python train.py --norm_place="pre" --init_std_o=0.00697 --init_std_down=0.00697 --optimizer="muon_variant" --lr_mult_down=2.0 --lr_head=0.0144 --batch_tokens=131072 --train_tokens=904100000
Each number is 128 + 24 x the weight over its row's rms, rounded and kept within 0 to 255. Layers, rows and columns count from 0. Numbers have three digits each. The size before them is the row's rms in percent of the matrix's.

# layer 5 MLP up, 2048x256, rms 0.0818, rows 1272-1378, columns 0-63
101:099168146127083121139129133165131132134110159090143136102144118147129125144095167146129109125129158133097076118127120111084135112124123143109131152135147143102147130128106151122092146130125135
103:120129122134160117169122100163152114110118106077134123119114130145149108127119168134073155176172149094103158129109159125126164105159091086108098110099108117176159124114133120113124150119113146
098:088134112154151147097114095130154125112120146134091103129135104153105166112139143159155127163117106127103089112138176135158141132099117092171146143143095177130068143109087133116127125123093103
103:113110144125152145145122131129091143135156161137119125188166120132076176104133108115120117187123101123108181098084107114090102155102130113148166163126136122140146110122144143140145121147133107
107:135132098156115182110117125118092139174086174124170151131138114109147137130144113155124163133138101153113127124094142074170146148105145128140081130118124135122080093128164134136129153123116131
101:088166082120159128130139096160123102106115081130162156129131127092142081115137133132143147137120148129110094145112116146125140114148146133149142139132152123138108176158165142115160118118098098
102:098088109131137100101117159129166160125108148149111130175135131152106122121155128146135125167096145094144161137062117098111101114161120121074126137153132151122124132098126117124141106074098155
087:121150146163179164099124126145100102148106134119151122120107165157137124117108108146114125086125109162084116110057087107193106118138153086097143135150140152123114158146109113157103112089111138
099:139132117128131138164125118133136127127137110088093108144071127127147185092135186134112154097148139125111146117119099128163113165163131139094131115122126148089123103116118153154125144108160101
105:125132133105130126148152129118126096118183082127139130153101165131080102141161167141119146143134141084094130123133110134109073079137100119118150166099135110139123140142147150151134134165116135
094:120117154150096140106119114159140131166118138133066147156127127117150153109128138157137129141129132139124147131141125089121080137126175143133087120101093159089117183143120155155101158098147160
106:121165119141132137123096127149130157167150085147150109101132118129130120089103122103101133151134084104123116127139166127140157096138143098134133124138132127090091101094123110123113173142105174
107:156106119157147114154123116143086171098151087104128107120127094155111145135092171156095130166179151115125122111116112140103117173119141067145116146135077130142137128099124140098110110141152125
099:135132146125122157096138126079129123140127133136102106083094154154100126086119202110132161126130145095127132104106146099071148136153155109117112142141178174117125143135139127156129137138167099
100:125092082099141159137163131100126128112128126121103131175119111165116141143170159098154106126150124149083108115145139127159109135124140083160153110176128151113176126110135131130146120151145127
098:091112173160100120145153101130130141145102109167121134151133126173110109132124127101134064118121153150173166096105115130132132131092108132099107157101132120137131119115116119142154100152108113
108:125133139155092114105124116109106129128122146140086164119153157123112121087131126097162177104150112136129121167105118175128137093143125143141112108122135166180145078125105140087112127167078122
096:144089070150123145118125163132166141076157106111094117111147129139151096114114103146122182125112118131114127090122154143099104098172110101116127129092120100117131123088078139071158118092123170
099:139093122114096158071163114177155110129147173123113104100081113115085150128145132138105107143095156170176176100106144100183156132145128131128158131158138084138134129121099168088116191135134157
108:134095156121140150162171154113113129184155139135154101148146136120129164151111125109129146132111109146088131101132167113096131116127160137084168106143147149151112110118108125162137125124068200
098:095131109159118084116105145096098168123152133134126152131125147148142152126095143098114115136183112132097115160100162130148071141136117127155171142135110127117167085142147087152102117091105093
105:121123108124128118146152137072138119088100112122148164129095097145138109129128175150155116131138120133168167089152084098101145115103128142128092148149114120123141161119104073092126106089134118
106:118145146150136106153109102145113154129120147096107098113149188155123145080112140144125151182114114161103151126095115119115125086139100142126102168114122097135156106165108163137141171115130137
097:143099109121185116144150112145108153119147085134127129136118153135133126114120129150124133126185125159139107141155138108114080139102102196136132124129148109158045126150145124123118108113124104
106:101108129123176149113150156131139166112127104160122126096118147120138115118113197141160139151115142102136137097126136119177120121125134126131134134068133103132150124136114123140106105123140153
093:178107143129155124112124103134178133163116152074123165118154112093104116116128153112086136126100149146143094175103116167110136121133116174108136109081090161162142124123163156120129156151119205
099:159112104138155096107150103145092147133134100095174123136169112145141154132128136153105154142145108117089121161129116141137133145144164100120110097134155172118131098086108110160142157129115137
098:149130194091128173110105133145149134153088111140062103147100158118149122129133154091079145142084115107108130110122093121151110106103142111160133131163154104093145096125116151101136157110114119
093:167086133093113141094104136165155123136176144114139127137085133100086110106145151128123157108160109100137139162138165124122123120123136112113141145094130087115166094179142107172139111100124126
100:105135143137159136116130122147106148178094196104151104127132160141120115133119134130110113151129079172096152126097104106113097121102162114111127110109155151121132142132126137160151163135121099
102:095162147129127133141095178135148135072121123103147149066118130113119082131156140093102157155125109161117119106159136119117139145110144099134136129155110121170123129085130160135141147133131153
100:086123110097166108133084175112159141117129125130104118118122131081161136146107167147092090128083144103103118140095137127082117130115117174144123098087101118130163148101110113106178087073106134
101:160114146074107134113094089130089119120123119099126128125124144148126111106132111124105127140159116147067088123108100128144140140165116152126144166158099105111094100086127134083144113154164139
099:165127124128125152132115139114070126153135164094110145077102112075121100098140111144121144130119107114122116092137125128117138106104131139140126169093136097119137127146145169128124152148104121
102:118181149093159140146156128146127150142137154096114107157077157123124120133134154115153128108147159166062126124115132139113097139134139095152087154131131161138143123150136134136118151125134132
085:144161107120066150121127148161101138166128137108101124145106128121136141125135131141103124116150116130128170126116150098123155107158108095168121086160148093129107125155127156123154082161113133
106:172177136140132096118085083122132127145169111091108139109146113155115108105103178120112098128117101160132127132144144138128094105145117125135166125127127131157126123138147168105090098126108133
104:130121116123133102135079105136100119092155120148133108143084095108122131128187138143122117133154096135075092149157124141109103131165104134103151151110103114106159139119107149180118125108144117
097:148126085097148136123109104126141152120134092113139118082162113129097141153141128114137131151142130120139133152130148136125125155195158136121173111150133084111169097109101094097153137156108140
091:099121121146121130127162090150148157143170163161100168110124124125147113119102133101167147169123132150132139097136135123168135123136130161160085116160122103073116142138125111105142138158129136
093:104152093063109088150126112098125135170109144107122145124149123178101100114145133137119157110087123115098116176118166128149130121097094114153105133141159106139144122156101128122130136131121137
099:137130159174119111129114121129080153088137130147152122110121112109150138105119091154136100164129151141151126146141161122116171111168121121102126137126113038127148126141116142102105152168157094
108:092141133163166155132157155151155157115111118134103129119149084150085135122145155142125099137107078151121114126115114105138113123122146155120147182121121124078156104123134161074112096137150167
101:143109140138126109118178096163151152122114138136100132113115088100163142152096156114116147116058143083126127165122160195143124155122110126122135102103129074165158133089137106124106127122102156
103:151163129128090116168155139158099109115082105147148116155134140172147130133061149165133159145152071151119105120130137149160144098130107136109144123152122148115144101155151152097100090147139120
102:121156121138129124135098126137137132092121135155162110117141143185140125116125140104165140115101130145137163136088135138110156114134129159140137145113143053145121096140141094083149127139131070
100:144104139144151158135159125125124153135141151140125107106162104139102090096143100159161104132149131153128099069114127121098176095106153139108126128134159098160129142120088133161099128152131167
094:140098100134172139106098131142146099142141138146143115144118133136090081095141134120101106138147109128073140148155147093109137155113173128118139179110093103165170137105150132144100130083099180
102:157167155121139076109120125108115080149138121104133103118150110096122117104146166134148114136147089115155169131138141108174149124121138148120114130153153118136104142153143125141146154153069109
103:057115104138108145100127151088132123106154095142105092099113124091121146165128113087096165094124098160125136120135136137121142141120147138134140097129106138121149159088123125118139096107156143
107:132118107173146113115147102149122110097148067141130139084089138107122081103120099131153137103126145134130115104104138134164123146117145139081096132139109168122107106151136167126131143081088106
088:148176120141117147137122127115127124140150137067079155115085118115126096140111111109134115144133148133123177099130151140104157114114131099135153082182112141121120140145110135158104143125104157
099:146192113130194124098108104106099102145125109087140116133113156126139123130124124076127107153127157122121110086123142180151129112162125081109084118144088087166113099117135141127140106105094128
098:138141103101131094101162139155138120136137130152174092112160121112116133095106189101143144125170104147101145147134115105055143120120128121073112116160148124131159110114103122129112094100162166
105:115121117163129125145127156104102093083121132156119149157147137122149115109109122123142120114169104170143095177131126156132109166125126106124149152117108151135159157183124089098069159123131092
107:168140097141121157100103119124183083113127123094120148158134122119152169137094138116129144135108131122129130155135124122154142098109174115162121070113157147094117175114134120130088131137111107
091:137148112112088134159102111107124112147143118160103166126109079091172160144132139150101114119134111115119165130126145124150111111145134201124135090151157121132122110145113145147129132157114124
106:085129122190137133142123137107086160135144082166158162144190087174123131132147112162123146127104162101117144100182168084113097158161115134132109147149119120124141116124114149097138126116153203
094:144092130132107137134112136147143165140112147122098167142159075122138117141078119084107124109073144139114173169128108135127140162124145136121053129143129140092110085148118096125114131136114103
098:121102131130115173122084112101131089152127098139130086129200167122141123149100120171092083111163169115104147110137108108141139127159129180115102135169110117121114154103109138174130128154147130
099:119127089106127160125121134121098096122134167139106124111136135131122142111105129092118110148123109171120172127127131085105138169112116168102087085176168152103088151132103158128140142145116068
096:141098134093149166101133167138110136175097150105118102124150144087073147129129111112134132087179125148094136162064117118166161156116138118139140133113132123120102120098148140094145129169135141
105:141120105172115093131126136146091110145086116130133134119110125125120138148148148202135107148161104148143166117120130165134150079154112110102127118106112094122133105116150131089116131120105153
100:125145119129130135063130092136103155132133165089128142149139106091115152114145103144087144153126126125098170122088135141169111140162139141153116124088100099090154133139107114144153109143153116
098:085124121128118104162089114119118116114096104174153110128186121121112107126145162106142152125114149147097134091117117127122111140098136161125179127199129128104147076105138132145102122118127146
109:127167127101129125108127171171123131130130092091160132115131159156115104160125086135110157112122140145114123120101161165111094159159136078156132069111083114113141103121075165153160110153116163
103:112100147104174080133089161168094146130160114169112134112154133149150115154104140081067124139148093143128151165127145099131148134111169154103118140161130155133135125092111127140103104141096127
109:134126108123084075128102163073111158109078106110114175165104136157123093124144129132149127143065142136115116080127083132139174135107140131141125137112128125123159106120142157123171142117160118
097:133116128116105115152121110117139102139106088121118120109122103114065093115096115183064088127115079098169148143159139119131147131125129115108134151101161144150118089120115175086193127081134160
091:132133120110166098117098165128147144112090090156139115119128093084123121112119119152124142132147118149088080133107171116145157153104130142102098134136134117189121119144118143125106153166104178
109:155136126103104132126096154126091128093138139094147126146189124104141114099098177113126164138130129081095136135142112150120131121166145145170129144140133108094139150121094121121115111127088106
096:139120133118118125128122160094129162182144144090128130111153139120102126131114139106162098105112142140111097149120146127152089113130138150131105097090146164087133094136120141122085123121178097
097:066121108112154122105150147149123116141151143134169094084095145134134087127144134139109143119101140135179159096146128136116115106138136113102123078129108120123150132175145103098120107069128114
104:101137096146135132099132142121184096139155085111095150123117127119115125086145102128112154120095119093099138092116131106122140124133140118108118158135157132175138059113126141101168124165124108
097:131127135139134165116095102080162116084156134147129133102092099160118110137133097129132145164102124146145124146134178128100102109133132102142133107173133130063120178118125160123119142128115106
100:117137143125094075138135118145083148123125089154121147139147130139108108154138159138116146128120129153076145112127160104119163117119124148110174119099128133173144097124139128092122130133107155
106:177136100130153105154130088115110164142142131176124157138148102178150144121118162156147138152147136150168080155136170139098126115132139113095158116107138101128150101128107117112165135182139149
101:151114136181134150148139127123103142136145067070142145128114088125128137128147126144148114125102138158099145158117105146093107141097126171146112131148145162100111113170120128130144139112125166
101:127144121128092161129168159140109132123112132153147173101141078106138108136124122152123153130142150127128160109148120104116128085101142107107089117137120117133047091133087104115123162170121122
104:097092144132106133104168132109120148136128137074092082124128137148076142131128117103159139158100147129128102117109157116124109146139132089115162101126130122138148098137140152134120146107133101
096:126137127154133163130119131103112136148116149155127096168134120121171139138174137125143095197146078155130086140156131163117135149120139165135114104105138151129131104150140085130120137082150164
098:118145159158145111106101182136072148116142136126130148096162143122160147141124113135096088177132119151129084150109101103147137165129139143097141146099101153114125097126133146130105104125141154
102:142128120093114136161160136134107137109159097126112113119161154148155115127131100107125175148095134098151164096205160147170136156093160099140138083141082127123090153094064164128126138103109132
096:141113111158074144114137145164093105125136119132134159142133131111136126142115145123155109150141167121126096125117135122170099128150105179133105112110140108099115112129135141115149144139111163
106:100121110113122152148102152130145122167116091136119126127129172146143112121169121096134183136167064120166139156150160127115113155089134123132133172076142127107121114120148087139153133115136137
085:153141122120112145133133160130153153116122130110128164119081124129114145122128116094160115136154116112120148102140144125142098154165093111122106121128131107082062149133140073108139126094116137
114:121192126128145132126140102112092119127115126145141087139111153172105134131126177095143125168126130127107111157166137144123164133110160153121127116136127122144123121141103112149104157120140152
085:085085158170147092126098133110108127068143096092118116125161131133149086131132138143125124136089150109104124122090147154116165118130090107108161124126118104122118079100127101161130160127093107
102:107112120139108125166098126119115153084132153132123122118117133124093112121165129102149123131150166117088091142089123172088090166119123101163132141145117109132137134125125105126099138121105140
093:163126164118092165108124099078115115093153140075079119157129130129110126133154144120107124129114110129142117094161147138105096134137121131129151162115094114158157110119134048125125136143132141
100:150097165133160169138082152124145116140060157143105126166130128135124123098112115102145102136137186130162129140121095139144139160123105094105113137162111124119103125115106143141183108160098120
111:105144134105172141162123077112132128141126152126103144157115136113110156132112124145147112169164109110140090152116161134130105122147090166103115135112171156067114136105130110143100131123127157
097:110080132099119126136116112101189090195141144118177114120159124074115099123145104182109194148112119179147132135113108164105135096121156118151098110157131143131110158086125147100147103156136123
101:136119165118159128105161163166136149115150093114116140157108130115190177122113133147100120141133115121122112104117137176108142145117086124113108133104082105121155142098142148129192124151117070
098:097119140140160172159106110165141110149107107077138123114120145148115159087180126168156103140129137118143080118132158127126126108171120148144110097145129101138107128129145155115150153113136124
096:138138168091116122090135078094114105136107129115143092087104124093100128151157131108138123135107134162138136106146115122130111147149135143077112103129135151136127111114101134090090125145127131
097:074119113134185151108140108109152186133124100130127116156128147139131134103137130173121147135098126136134108128130126088101139077099141119143093141144100120145137090127126138108110122116101156
102:141077156147129098103156152144155097098128122112130098177138116132105135129116172087152159135159082146147145104120107109105150079151154171161133146113097141123114142088157132090078093139137116
100:104197130201120106162146147122122115116158102157142090096121087143151091127122180134122135092107130124113123125128211121119126138089173124114126156142120151161148133077150164095062180133143143
102:128112110134162104110104113091113166098134142124126148095193114113075082131165139117106173117103146127103101120094134114085117115123078132149117178139115116154157152155101108144132146136144146
099:132156154152106135092150118164103114126154157138202110095143114160111089095158154138121118132108143165096132096149124167150119171130141085086107146145140127148126123134114144129121120120135166
108:143092126128153151152141142160160052091108123173133124111137105096110135120174132118146134152124118160143093157138095090130116129139141123136118129111117146083122123101108145121148160119128153
098:177139126126176105104122129162122112181164148133115133091115096102159102134152139109119122132130124095103118055132112075129178137193103114128112126117172119098096113130170128151118130110126134
104:171134101119145144159144113109153142110110164135149094066088136123127150123147141134092117139111124165169119106158129151096143160105120102143158120102137100133158116185122091158127135116127138
095:126103148145099113127193110142100128155159123136101179114123126126101129094115123120156145104125122151099091112120130164124122102107181108124127140152131130076090111180120134131168151127108103
093:087100162121076139117116125128161143082146141115124115113088185152096103136140125095107123165104134134082149125111132139132135144147142088092164110116130121165096158129101089112137126168107141
099:131158098161166126135136115179143148103126147133136090145111104115126106135130172137162097157135103159121124110151124116126129122166095118150114082139137118172148139122113162108133127141083148
# layer 5 MLP down (transposed), 2048x256, rms 0.146, rows 1272-1378, columns 0-63
102:121093116105152128145152092139120117150142156129113134134130118116142138136087122100116140104140173118182144126176128141105145138136156107157123098124134103118115138136093117122151127166135110
104:140159138117123137092110164132101129143142126139123158126093100125121120149135111101145097105136127144127153133186124113107166125125136140151102111137132133161150135132093081132093100120132143
101:118104098123123167148106142154118114122112106118152104146113097122142154118102115133153148127142161126128097108154152137114176117137102119128171114127076157099111153180102121137168157123083163
099:094176110117101121138163113105125069144107091136121159071098126136154123118130171169130108133116136164117092092145156130150097088130138075110111148123150082106113135147156136122103177127119087
101:092118110137100169124107188131103121175149133106089128114113132122075110125160186154106142077119086170111147115092124151125144171106116149119117170148164127142080115166073135143110135148116100
100:093134141124105067124120161113119140153109114115138140128132134166079130105118154106152113133144095121079149142120113143174168149115144087140132139104076124143151141128119169121138115162083142
107:122113135127135091089147141122165148093168150096111123141145147094118160159133123118127128120125092152080130088173129122146111112147096201166144126137126152145134105130154142111178142134115126
088:142139106088072097145111159171145128135130117112133130184120094105117134127133125111166125109117125111103141157144131143074161143149129143126132117113125154108168099156153148095146125132141101
098:146167156105130120130121061106088151109102144124146126096105187149110117124091180105152093126086096137127141167137129128117143186101103144131125132145118156123177135133136134092112154138107147
096:111115147125141154102150121131121105145115105097146109125107112117149158090141146105122170122119145142094156158114129145146130162146145128129104147136117129127106149115142089116187118136137156
094:120119139136149112159113137121132106121110105128160122174108176124092139155142115135189114096092135145103125115144090126138146117141080147119133171135135112125163122180120106115140109118102145
103:115109128121124098098132140133179132163097134138124128133116162131160139123168114145129126159134116105104131108132158138100107139121202137118088079171127108133120103112128095162126178112143155
104:135094128098122141138114181141119176071159142134114129143093091118171157074156118100126117142148138080132152128124150154142117157075163106183116106128099102095144147124120115135148097116124125
101:075115110160116110128115106102128131100106147107159121139164121136123144126129124136141094151137082145136134163119181116161151128129106096151150109101084112117122112135155116138108141091124050
101:127165115122130155182167097119127133144140101123148100129118135158115126157117142113128140144156102120151123118099167138150129130119143118107131129141137090134121181118121125135135181127156133
098:081166130117107136123129091133161131107174122143151138145098139123124136093139129123130138124151116121098046104173103149122123123134160073147152109139134118128120133118153140185148151148136153
101:122154157101132104139133098108143086160140147159155079184111094110127141137130114086119130137132109123095151115131120134139107129117089140103153101150147169115126171143108128189117104102114151
089:148117133095093130130159132106119155152131140123155127136150111129083148131102106173125105159144117111132161115116127094121089111106102137130133119113123128145102139110134115138100145149137125
103:134137127141135120122098118109116132106157156107148096106121106143150132108121166169107154072149115116132129147090092172105141113143195141148129146145145137125106117119115098119152162146142077
102:101132089158138132168125123110148161096141084166144142132105111140116118137098108132170128159146157162155134137108186101155133159130105103140133186148154144166104114127106158177087116142101124
098:156158146097115149115108119134190120118153142122131113147102148100135133128091163100102136091148123132126129116133131104124138151138077136104078148140130128143090140103096128106159121166180141
097:119084126077126148136098108123117097140119173106141161162128143134150116111113142077135156152114108111127134086158117204120129116116084144134123107119174112127140152116118123172132097141131109
109:150101100148122111146099135108123119130158114148128117165118161116093137142175172140108108150127080156125135144144138136169143093126162127124103151139088135118145155139141116097159098174116128
108:145151102140129157116130133151133146158107141126118137130124146153115133125101119139184167167159123091071155097163148181150128083148078126116139144118133119145151180147159155125132110128173097
108:137090123115101128125154146130087118154143129079115130099106082151186140127109103085110090094151157164135135159143091111076154185134139147123116105145083142115170118102140093125146119131113107
090:131122128107145154133096128139140145116069119140130166112093150120128141128110072106083129111115148130092113071133138101143157139118109124103114128128158108143130178137116139122130132082128130
096:117118116104084124168108095138101132102113143121129123150102109128124174137095140117120132113107127143118089106127102126117099116158114126115124132145169134095130124150144111141148121172125118
096:102170079114072112138158117134165154098125132137158113117101125114169180123095137134170116122132110156116139160129152116129138117118152131111125162143099136141074158134136123140117120129157122
090:092148173142123131155153138124118122122127119123110154135123113171152108167133115097148124095105175186140152082106119126116148145159109134117153100143172112122110128110104116094162123158146160
101:131097141102168129120114100132139140114124120102106116119122130158128120148132147152137131099140136101101132144124155173125133124131102141138127124161134166131120111089107131119140123065095139
102:158145181146135121067158114137097130115132128150156107126139133141098116153088096138140109124140151086103090134119112129159116113160098128096118085149141147134152177130113123104122162121167148
102:156128129132173167111156165137095157117111144157111164115108158117122103103098163124128136128099112134133143135096110143153139078133086152134088115135104167100103159137091090155120127114140117
099:138145139140151131149111161122142140129126119164123108119107170132154145096135154158109123133096131126142105152101147134133113098134118114157089107069169127151110124133132136153107107119084110
086:135110119172109113185158115155132122073132098160114150123125127167159124133188114099127142144167110130122116158117101131116118131153110120139103095130114139130179157096151136120100124122131115
100:150126150130135134120147127138130153096149120130148117131148117092122082086089146153133130136106144096118090151118135109147098152143169132108152162158113087164121123083114105112133131169156112
081:091135161115128094127144116101157092128134108168145140169110121163150138130173075064148104153119123131172146098076109115120117144106117163133117137162094178167102132105161131141083149129109127
100:156142131124110117098070132139160150116107101103152202145135116117152150131112089112127133158149130136118160108116149110122124140126147117161103106124082101078227099171105138127107117137141150
094:136135121138126117118100140140124133086164172105111104160115087098148097123116151085172137097120090131136091157117169102113143116100092104144109150143087161115124125162141093130095118106133126
104:116132147171110111145107166141092109115094124156106122152117184119134089124099098119134138121118124132107147099097126154139128195119135119144115164137144090143137162159128074113099137083113142
097:137145104119101149109137107099156131096143137121136171109104130146126093098137077179115130150161156118100127151151075102144085108078147133111090117169147124163142147142101145121096128110161118
092:125171115175093113123149176137143113130127086135093156159157138129123124130137150156126145127095128137136130095118148153105166153107107132156177113140115135040148171108161134136117123123132104
090:125139150121120105133113155106172126166100147099143085118108177142147119157195159131134107132133103152141160138138114148094119156178151114142098100131075146096153136132152097172123152126104137
108:089200131080139118105120170132084104151142115086168117136126146111193111130135150095119154141107173144166162102122189145117115107160132128126136125121112117151143111103117112118117142108114113
101:101122100121133132118092135163119152134138153122155130149148146165119056117124141159116144156153126175074126096156140073122091107133125127156110152159132134107108142143120158137135169097125100
107:155120142148084139104124139146125144162162127130138131099103176125116111145144135114138170144095134118110120152123115163128119150168137128086117100077090159095143132114091108107154186120106120
100:105095108122125114076156083141127147082114117097165167140186114098123135119115115126126115164131145124092103065176111111151128114159132116127143130153140139123143121124107104142159098138092085
098:135129169081119122143076078116119112088122098130160125164155179101138139151094103160097122148114138150069114129105098140096103155110101152162143129126109107153098131187068163142105108167167123
098:084127153142185117136122114125134147073126143125125132127119143117136090156116160088142096159087139130155146124163142135128122141138096124110105152151103120173141079168095089122113098134126137
106:144090122122112126166132089103141119151146151080147134115144146130109090154146122163117129153130107124135141130146111148165092125118109139116145158128105120140165100147127124118136081189145163
120:156172103121154145114085088165144110144094128140124139115089117133096161174092138113149146136143078105098125089131129171098118106121100156112092156129137137159132100119122206123163129125121130
111:147121110128123159094129136187155126124145135106124113110152130098125146142137119087144084089157087157123144094139167132157084132106164072105119114104146123132143126123114145114136105134144161
093:123108149105125166128142192073093091124132109160140135103135135124161160103138107108107120134142169124116151154126129135168148160073138166118182136168121170146106145111144136154090138082156119
093:120145109121125109158130159166121181117119143126117152073078154132130108128105094151115094109165133110162168121102114145096173107126131112137112111100109148133138161118162117127123135096153114
092:112163123160055138118158128137113162105137140148126099107097132091140105134131154135151130113137144118144148111112145132172117166103167150141117127116131134119146146129160115141114094137113136
107:153093122175126144139133127079119115123132127132137127122164056136177167114091170128154145132157109124100133112137146144131124137168100103125117147172107108105104144141139153145136142125118111
108:109117111092133102118178131151143107176136152134137170115086143101134165132125124082081145130140098108126117117101167164142151137122147137134123162135104117124099113087079079144154157133129144
096:150101111162139141152168125124120175107104117155171115150142089095157120117152078150137165102116145147103131079153152121120104099116152132107086132154124175124168118112132120122106099121148138
110:118193141163127176111153141092109131141161106142153102180129147104142084123125155140124129121125139145160136141164099131133083136163115122162119118152145160123132106103162138064091117104125144
088:140123163120102150120143143141158082134158179137128105148082166128110159167141085151154112156071125154130069147088128057142115129092106107145158135093101143181161158151156098138093169079110140
097:142139110130081125118131159121123146162093094121116130100185116126151159153120141160089144138138106147134109131117106082169140125111169147097180118084116145084170086098123118129100112146156072
102:088139153138110126152108095141111143166122114107121140130128104165140131120124106155136142104144142116119103169149139114133130118137172124177156155111186137124133145138140133107116148126086131
101:114136140111150108077126152097118118158125128126121108113120125141123073102145087161083169137118130122119148135139096119156110168129116157126139129131141103174138151130179135125112141112134103
113:130119125127123099134127139072071152121177081136099110151169132114156144140146129143095101154138129154130123129130161160129112138106129137149149119070127159088121175156060115112168153159080131
100:106113134139122172094111116097130115126147097109140136127132127154114134144136105156138120120145115154141104119128113132127145112127136114088119166129114107147100107131166116165171191163151128
094:149123159082112171130071124131145091125159096136094138107099149133132154135118125118172130082123150129126130162169136145129120118101149133159129127133129110143132123123095102130111164174082102
107:154107131125122123116116129097154167127185146125093135076129125100114088113130092050117101150118172107076126173109135112127109123145092170148097170148109113179128155101111091125104120172165105
101:096174155116063104151154110095137105140112112140115156149164154195109146099162146133145134142141142125119147132110077134098092128125163093128155157153118156138096130128137132122123147188150131
111:138129120110133132133163119108113144119087101138109156153153156102132138135131130112115094146099122163091135155113118110135115157122115093116133117178157078129131125149152153137102108174103118
106:122127160137164147068131150123155142158132146117132122175160141099118137147105145128143167134128148111144107112133109173107067105142103143112189047118155121128171127113127153118121152166207101
098:110129097122122170112106106130113123177141119120110110180166112110163132092151150157109111108117119097110147130158113154119055136107088094097179134102123158127127140119140106128089078132144126
106:122098108132077124091105111128112121112135083121133153127134118147133111110164143122201110115116160120092099132102106169097198157124127095137110151145121097146140132109145130167139123148118149
102:098104107125111104126166125119140101103078090135139134133091168153127142159114142156123133144121128115122129151133154117114116113127124123132132175146137123119092110131109126148089068164125143
098:155136125136120123156122123122065132162118103138140154162165176115107129181158160168154095115137152121108153124120087135126134103122108120111091093123093112138082133137182107130087109138154177
100:129100144139137138178141157130066126154158130121114086173135128121141111151125135117154168140133144089150087103143133115165128160123112152106133145072156152162131107135109148102101095131128150
098:153115135101092126150110141170096146103154138095124138151106147143191114111125102122099092100124129153165134144133116115161136162114106100107118141109137121126136152122136119121128144115179190
094:140157169133142077193158179158125150089085120125102172104151142150163143130098129127148122130149096148102128111163156183139100133167153122105101144101097148111119139138111125100119118121151120
105:155121129121117084110106086125138120117147162128136124171124111163152160119092145108150086097095141103130128121161158100084156171119124138097136120132134139109173129116110115163104099093148106
097:121148106128103126097109128115150167107143158138119134135137141133143107128138144142134132094161129083121134139148166099129064071128133126121152139113111132103167131114161152133117103163108094
102:133098116101147124137098102137116112153116140149148068128139186105101142123149129129160111155108110149132111104147106158128101105150165115171155128090071147158141155112128139146141166147175133
111:108102112148130140174152124091111144156123137133126150152123180092107145170130124120143130116066112130155134104142124119163066132125160125083150084176133163120150139119144115127109136168189137
108:170084135125148126128137145149151091149118115104114157127112092160083067116148111093086201139153162123094107097142126136148115140134143143145120140124174102148147165122095119150119123149078081
094:150136097109104106073127092145170111089119101123135153149153130134162115149155096117118095154139158077113140095158113141146106145114169139110118110109105135099139097121161116155172136137122082
097:118143131166126117107137112113128112147076123161103141126106197149182112139126161126123125139122173163106192125113138140075077124143115144079145137133101111121130130133178088120142138099133129
104:103124133116151121138108117090135132131154187083139093143079159159096099130144134126127132113128096154158151126128137138115162162098155119087128119141153166154132174136119116130150143106113084
102:153098153085112123154161094104124180112132134150154152136127135152120149133115128169150114090102115123122090101131133140088161147137118133120147117119132131155123127128107104121190149169117107
076:146183149102134177154102140102156138139112139131116112096141131115106142129190133070123134117165131109143122064105114148118125108108165102126104127109089156147136093104121135105105173139111120
110:153151097118084145115163125109152160151096114146122117112135139114091157118174136123120153132125128149125076152104143157126104145163132131126179135142116155104131124116080113126124130086100145
081:108103169093136108160138153136118138151136154091096112118139153111157113119184101136150156170123134105099113082142129132170131162098155117113141108129121162190133122119113144140123107092116093
105:085092117124163164103101109120117145116151158116130134156160120108137134115143151105154136161128158135097139092111131123095109142164188096098121145131170154122107127121145142089119153119130115
096:069135112119135100150097119121165124175114128144128144093126148096173181088147077116103141126143141105124132130154114115109159104095139097181110142124195124123124116117139200101124148132139134
099:162104119156145114117096130090113125117141164122141138128142122140159098127145137177064118120093145106155126116112121130141139141139166164169124103179096137102154181155099154116108121152149146
109:153112124141092100112155109108140154146143120128104080093176147111086081129131151116152160101083097128155124116137164117169102141168159158142116116149131113124146142069100136113171119123124124
098:126141076108141140072101153125105144169151112114099148124089127144122125140151150045103086092111141149149141145157156100147153167073133093136122142109167121151156124144117146125152148145134126
092:111131132151149122128078138105124126103119100112125124119139113148113101102130117136137141142137134116166147143133128089141140128129169133110125156125135144128145136150113145101135144096102142
092:155123130123150139123130138118135091124165118128160158136108105158102146114121116155107154125183154094140140155115099137102169160107096159100163119126123116135106125138141124140080141098165128
105:092163123143133115156159143144151150103098161151160129132152109104119157129107089159121142136162094139072115115134148120166135105128139144141127115120135159136138163141134104159092138104139138
095:109179146099125150137121132110131152091182124117113179118090112128112154124151126144130119120127107102145154117139154142109131126104114092106111142096110091072156161068144127136149107206129098
111:105120140148157112120115143106112157151111144134157153166137119163145138101119091124092119131093120114108085137099153109125099144152135116097106099108110141159134114129101152115186088127152139
103:119103123102075171090141172181116136126129117140123139129162156099128115116141128113098147088126173152140128113108143180141119123119104134147125136133107112143099143130096157126117139098168110
097:125123127066126129103147107143176131114160115115109129161130122096121100126096104141114133128115111148153123175177096129140186116111123161142133129132107177150132160108117135136164119100090122
107:113143156161155134089101101144178132155150082153122111114131127109098120111159176115131131090125094141134129128133175099206155136118133099149147166148110125129116124091148115131147165125087144
107:173096112139130141151125119111145123104118119103125125091120143141129143166194128140104140166087081165156142154157133098086116121109080109163071136117113130113099097112092140149146078130149126
096:125120153115100105150149147094176155089153111138122141138104146102151079140158084138126137115097102129124140156130146166179134113126090165101127098181148124095150139141191123133129076122125121
102:145150121090119136132090128146147112122151119117079084122134120141059141100169169140127118102109131129134084152144114131116159134137096101112104121127152132166123109138150122155126141160151105
095:145138163148154112156124131096157106138135134157091130204121114146079152106118117128081146097100170081119149120125133119116167115159089153111139149143127123158160136166132144109145152181106129
096:158130134163131130143105139073128189118117129106154145113154102151150065152115154118124176135119140055095107146122121146152170074109116108101155142150152162144121113082115111102119135137115102
094:151175160132133081142119104128166116109101120146094069118124157142112141090134112092123051126113129087154133178128185089134135159129117123129105138115124128141116140104145134168136131102087149